From a checkpoint of a small transformer trained on Wikipedia: MLP 512 GELU.
Each number is 128 + 24 x the weight over its row's rms, rounded and kept within 0 to 255. Layers, rows and columns count from 0. Numbers have three digits each. The size before them is the row's rms in percent of the matrix's.

# up: layer 2 MLP up, 512x160, rms 0.0705, rows 411-448, columns 80-159
# down: layer 2 MLP down (transposed), 512x160, rms 0.0601, rows 411-448, columns 80-159
up411 086:113173139127141132160130075154139124127108126133097110128146121146138125085130078143131119103139118101133148099158096136126120141132076151085127103141105116092107151120201157109123142152149113136120144137118149124109104119071121106146147174
down411 084:111102105143138113137111139128097146127126160137118118098120124135110155134116146153134146131115077114140169129167134123148124120105155145092169150080122158146115119150109104155135127162148158095121129099153172080141104172135099139130158116
up412 102:137109120040119155164133133155129104162145121137123125144118074137133103146169176129129129115157166098140153144114111150107102139144148143142147091122080141155139130120145109140108174118105136156114125144032103097126120098121152089115124101
down412 110:129097152145090165138132111148134149083157105068131165115143159159120183139159129106128120125125163158097110106105147069121125131093100136126111142131198131153107115122108146080136136127108158143128098124143142138105152146142116092141154127
up413 101:152162121061090139152118145142125170149146125119157155133135103169126096121132195131161125088141087154144141123092139086148095136112124134100141136140161138112135128140123144134141135102114107105091109104112105140117153161108143092120107123
down413 083:141123127116156155104126190155091118122125161148137145109140162135113175113127100101102097127134154095114115176151090127100113117110142067145119159101083167142140114129127125118144147158136180092117103151127135108130135152142109155081135140
up414 097:142143079096125117134166150133120132136132122156193130145122109112160136123172156127117128117169125102128127154128140107156132075092089163084147127117170092115137100120119123155148131125090088149125104132093141114168155160134153098135093070
down414 107:128113176111137137153132123105145139099104129113158127114104132104161128132148119131159154104143133149155103153128118167159139143118138135157077129095120180130112156147145135131118109168146174104128169123141086108125073102131143129110140135
up415 102:136126098133122153101184135169140092147123139147095162149089135098119164121147102094134095134129110144083134154092158101119100103157126126121130114121130096157176140077123114104114166110124108152160169156154112138108129128125102137120129138
down415 104:131125138138151110108149126170126112125118085160153124160107136111150158120134112097135142194175112138116126165117143105144098059125138103142130166088130108142175157156121090172114141156143113140120145122133168132118124085086128104112121121
up416 101:120106124117122144167114083139152160182098126105096142132103086112139144145142163135141122129092146141128134141078189114177124188169147084138093099110106128090154117110127096124101123108140105096096162082125124110104114134143117105110111129
down416 097:171129130143182116124149159131150170123126143137119115117123143114161145104118136109143170110124107178125099148101088137092112134161123138130077146135124139169143145154100105154104125169100207114134090102116115157093110114133134134123207150
up417 090:124112125067171133170113152125153135141143137153116161121085102130144139087129108072147133093128142161106108117140146144147116129134125075122112135122148098145130154130120144141121131139142066168177101132120167123119142138128123102110189111
down417 087:117077122135143169157130109131117107147114163153112100071154149152120131173128121120140103125169163100150156062128129127176134139112121077128097152113139138099149081119132094101155107116154177139133135138122172109132116132161114142105117144
up418 105:179123107108145085112171128143158156134112142085110104120146108118149147135122103160145113116126163178130123116150127076115140121125143158117102117138120122130145100084122103142155152094134121098180132147119125138088116147108142153146093089
down418 112:110114127138089101118165137117123138160138161150152110141119109170090122095147111106167114065130131138133168091099137149124068129128111113134101129118126170135111131183116115116131097140114189151105130137160149144120163139092136140135136085
up419 103:155159127164078116111167149117139053146166112129158139126125110155157120173150125146119122108108091158123138135137166141170123092169146143152112103134141086110133145115165113112117178116159118117123138096143089153167136139140146134156125138
down419 092:106142151127161133070098170098152119062127127145153140156097112127098168109133176139128139140110093176110162132165112149122119147132114130093149124101115147154103120098131134140086102142110109134168120189152100158104137123148084161118129163
up420 108:156119119099125131173120096130101117109217124165146169160136082133117131118120129123109101093153109076127124138128097113132137151110122122140163080150117122179140138105147128146132151110126141135147158079124144100110098112132124134154094142
down420 100:155134161119104137120109139147081139126138113133111127151110126119187145136100136141132169145113132102119118165133152137055154140154142120131117154174082105117086106157128149094160136132163083139115094164141101141155088144158109146124145123
up421 092:142145142140126113121135111109130110087130135147158125136128119115146147103156149093119131115163108111081151114108130100150137117133126203096161124138178111163177138130121084132137164127105159105123109128128162139152133148102127131173157107
down421 090:146156142111134143137146114118150136126071122172107127188106119127146152129132123154152126154113132131144102150187141122085136114143156096116168114103084096133085107103108154116102135128141144134142096139121119160140125152162132166111130116
up422 102:141102148127153172130136075149103124150131080146071145128169124136120151122134078137114109111140117169140128139143137138147155098137118132135063123134119146127109123115114190140116134088171128143148151128105181123097095118168110139083101148
down422 105:116139122130137107132138171151077106169154147103113113162096156082126087093132118115152118148155120109133131163103107122133154145103129139148141117158112134142129144131101155118104121085148121114095151141138143156120071179137146101134136107
up423 094:150106126147125109161158069172114125136118146089140114121130110104165139136130145089169129117148135154152172145099154121163145120156143076155146110128130140106144121104105095121168119104181097129091121112194123151122123196169153109152147134
down423 102:115152126157125092170092150107123137115138133105147152097044130132110116091133126190103123126098106150123141059103142149094149122079094115140140121095149091140142150173087132151151086139121096094174125111171104136128150116130107110155121098
up424 093:146106125120091129120089147131154134107092076146105137114127143119111101112099071130135129148162156173128118143079128102144077146138160123099146126093094094154136181109143145130136120150082118124143183110154147113126119128124126121136159141
down424 094:095133081132134162127124177127127145131126114095133131135164114148120136164105119129125130158110123122145122095122099164120118096083159087129149130112148124140129108093129155114154074147134155112147095156179146108103084119143143139124160112
up425 097:132096125103109132125130113145149104108121143119092110128106140138117108106089148127096091105151113136149128133098139138136123155141146132127105097075127108122118131144084158134115140138155145110076134090102173144114141143165134128124164121
down425 095:068110087108101088121128162147165182123103081115120146134092147101134151164103149103144078129137128108103172088133160129117106143181146066189148112128125133112136117125152165166102149108108072121109126116108141118102093107144146120116138167
up426 109:105164118110109096118144123148147128098129129120086158139093143125145157141117164158133118084120126111098136100116084088139122145130125077081130172159121108109116136094177149163102133129099110137095115103140145111130132119112122154071127137
down426 109:102115101130110171122097156109132171131130169138122167102121142174124163144121132139138167111119114143131135120146098130142143160118151096084105094177116092124152091108101150099180078079132081149117124166171134125143093111118128124123092115
up427 100:133137104122096147120122148123141099113135165123158146112095112144127144150137114129135082117084124123120112098154129143121135206143090117126108105130157143130149146126132092163103125120107112109105124119155083131121107104110146124146135131
down427 091:084108105103108148130120151099115124121149138129146125132125152196074123119093159177136136086134123139099095104135117119157128129110126087115131091190156149113120154153103134129130107131135124106176140119203134135135148125132178108116149147
up428 103:155139134148112174145141099143058117130126109121173126132131143140115124170125096165129095116091135152101134151094153084135113185117149113124118167097143127122156109091136081163115146131150127168112131131146132111119105107137139089160137130
down428 106:184155147088143119115098143069118113121159169149146110107101134155125119126136114155117080163154171156062145162133069139098128098139100105113135108112092142133141163138100115131091148123121094102130133152171154205106115127136122112141112130
up429 099:076112156131145110147139144139132158123189143154141101099135125095120148093136157124147090116124113090149127125184153034117115147127169105120165131141135117130102147111127132170109150134132130125136116112114151119062147157136141125138129116
down429 118:100073105190123120101146165114141141130136127134154151146113172117097140158094069126153109120153128117122140174141118149054071094126140119162134109121148138132126122111168124177144144133114101122149114135136149151110146133122170092096116132
up430 109:066113137148109104137153162153160166109148115093116182152137126075137141114116105127128109095155133081102139088134123121124117101148150085177108141115128121126149165094180191080110122079098140145132105137127147110144123133154091076121140133
down430 113:104105104175162156101137163120130112109132113156128162142123135120136167156112078133143098134146118077110127135125116154104101094140147107158127132085163145122130126110124142160137146123147182106105121135098169108105123146128154118101117136
up431 107:091144122137144134098138154153119127105160128114074116130072144146115152054140160141131101109125138110122141153125120136137093137104077084142130118128102164129115141100125125080151131162152118122097119143132126093100107174109134108118159122
down431 110:136122139121106084123152125112068127117136119143087128122116119158129122201110134137156175174114159131114127151122133107158155143105104136104080102118114088143158110155141133176136160116135104112168157121123123135090100097118130102132090142
up432 104:110156099096074132189125154158138139137184142128134120118121124123097103124153141122092139117121142122134101103095138135131123121146129124104137111141103145154142162113150141110113114103104121089143130101146095114161144134123126099119114128
down432 105:184147084105088181106143104161165130104101082098124165128094092162118153117131134174131099141098123156094143118128146127156148118110133105158103068114149128112112099109150153080156136144141102167134125118132171123109143149149116149119134093
up433 103:131125108141118090154082171127136176126137152098149154133148119069102128118137105148159117104166152157126166112149132190104123112167107131118156138126111145099132132091125155165112105122140153175136172151133179130105127143157129127114123115
down433 099:122118087108120090131151150131144121093083079122136183166131094114137083134083163126154143115137137150102147166139171157085155129155112108104092116110156138136136111166158157117119201141136127146145170084094131105117110127099108147150129126
up434 107:145091136116125117126156130143125129132144098105132122141109116150150153142179149101064104082165115140130134139130124156130088128135137120121119112123150092114137118122162140125159098088139108161148117101114137126122122176122113079141102149
down434 107:101140111173165109100164141181120130094096145124111122136099137127164104095127103137165109127167077112118148102115091114122126167159128131151106154154094127119122131140161167150152114155101112151157153099145149057121165160120138156127119141
up435 100:112121119149160104111162156165137127092119128132080111135090161111097137136141099177108108110142158094112082122122090175124166131134116120110122156178079119156151135111080082139156156102114107129156144106128154084124157128126088126114160131
down435 100:139112132100107135110121124125086138109097118141127135125088070150153169141107139144141096113140168113118165163118115107144125092091137127116136127118147093133134120142106140141167147113112091146120138130126147157141090127139133095162137106
up436 111:143161149099086135139136130132139139103178132130161138097138125095126137091146145156116094144134104108127144110155121135137141144121103115119136173169184087109151118104117116133127159130177094143139089147131119125125128148119164134116106106
down436 116:160100098157144126126160081196102119167136127112113121100143132133128139138126137158101091152139140133093127124107095131152157148183133114178064091144134089100133132143115147137117150141128058156164124147125083120107085147114161132092153123
up437 127:156116106145109131135145136192095118115110149131118124154116120090134093150090128145116097095140143123116122081127089123141127119135116125147128117122115159125108136080155136143156172127187218108182180103134131080100150118135161146137186099
down437 168:118126137106107117139150078109128080152116133149138137074122146136107108127128172132119155103090112064104139102152126098120118116104132151090171137176130149109093121152139145127146118128185151115149121158131119170127108130126092138134150128
up438 111:175105151147164073121137124138133156143119146175136119136130112127142138135124164105173089102179106162099154113131165121167121143141165158133137110108121089139144101107141111148111134109108096158118138120138149122096148110123163124080146105
down438 119:096106119139131135093140137140114119151167150082124100128147089112172123133130143168074126170145170098146114133155125140103109158117127131105145120085112087125170129127146084115122135131158116123093163123118091112142125141108103161191125164
up439 092:126119140120138137084133154117156132184123124123109116132069160131136135116125179050074102088139118097130156140140097107104056124135160136119106135108121151132112085107130160101106119130122124125108116127136103127096107124114113117146161161
down439 089:098142094133133121138125091041123133128101147124116125120148149108100166113151104135128097154133125111135099064148134114115164126115107118148081194170114104133101118123157107166173125120135172118122163103097158129153145126112155113126170077
up440 098:121111106119127113119147130150159142139156138106137098111121127111105139074133133127114101109124124109090083090160137099198139118136147125166116150180157124149167145116132133155149139106124124113108119094145129108134163144132105154126167121
down440 100:118117162146157155131100160072107129132172133129136119127116151113135142120095109180144130117117137116121121158083121158071111130145158150131115123078134088125165171115123117144181106140089118104129097162175092147115060134151138127121102154
up441 101:151083135140135113133162131137072142121154164098155108130116142126133125119127167112129115130110101155119177132158121116155116146094114115115122127124152125142189133123105085165130132113153142142140188091133133129096127137122144117155101081
down441 104:145128126141080157136139131055119117104121099154125129139078143137164124119117130161149141118154142125152114136124128148091096126136132130133122131137124171143141123153168159105120091102157158129123105155111094117131134136117116125150137136
up442 104:150188128096112086166159122165092135125166109128153099135114126125088104158140110134087130113111137122107128111167102112122106102181152073109147105118123119058168114131148183162114148105175147132101131095153105128131121128122151110130096112
down442 104:102144117131113117121114149179148169086115113130121136136152134149082110159141151095096130079100142089119122111112104105160132155109109149131123129096125148147104115127141159141141119091167079119136175093140169088091136195106133114100168160
up443 111:140137096111120160153121136147110091139129102098154095156105146146138101098125170135088084104165152157096125112119126130126136094160088126138115135120130110159155099107135101162139148098109145138138158107081095132123127111101176095130138122
down443 113:108138151104111119131151133083108133092152101142114120097121137113099137106100157115174147153132140110096163117142126156096127133140152110131121171073112168135116148104133140144158131150159118147140122156155112111121062149129128191116107160
up444 100:116119134122124101137139096145126134135116121142150135153120120142146099131156110114174139092114140103157112151130118141119153163141126159144107091156115106168153074131113124153128124115133157127124195112142127118107149199093153126125135137
down444 095:163162151087150122145137111067096160120096166157125076104120123108099133130162130149157149155117107132136137100087125126131105124098150126092138147174123139136120141094111096156139113170153126137144119158079122123133122120182121150130094124
up445 111:135118106109113157112129138153077134161127133157089096148086102092120098139132104138126114118153159116144153120133114112131101137110129130135143116128122135149151113093139101136139147078150200121156161125101148130079133113143155141072174098
down445 122:093107152099106082124153098101129099129157133111176146085137153147099095113139173127112144097096124086139149109132127123177124108077122121111139142188135138147103163154135132112147124097158072104168143127152123139159154103133081161159107141
up446 105:119127116126127091150133091138189137130147128136085110108106138157111193105138104112140120114132152145124104167139120138114120098117145166112147137111089138085138132117104128111141131100161145135094144131129093133135148120133124119138145136
down446 103:141124095140137129146151070162177157099096086082114125097117133118105135108103157141117104181165141122090136090147141101148125100143166102153128127121211113147132127111153144123135173167154108159114127153082154105108114106117135143140103153
up447 101:143120180132118107153135149152137143162139135133127147101112113106170133066107131149095115103136182122154139113180125132142147148146138102129115162098094126094146083123063166138136178121164132147147092111137130085124119089115116141146079127
down447 099:138123117172108099144180124180140099074131084151129137135112147129131151128132070115155131136117129086134134206138145142111130104126136117140081146113134131141150117108128122148155175164144063132162129128090171137094132168108162140107115120
up448 100:135112152098121132141114155121138090118139172140148118106121123099111134126140168098136113119129097104124140142145171133111103123106166094152116144131150102122166128109116054108151136143135115074111097093121131138154106074151114112152110093
down448 098:088089085152131166157126147091085109125138142146149170142131144146129154183154126112131140102112118110090134104123109093127137143116175161147166103145101092166093107136105171134095132118110109116120128120211067094137125144137101113145141114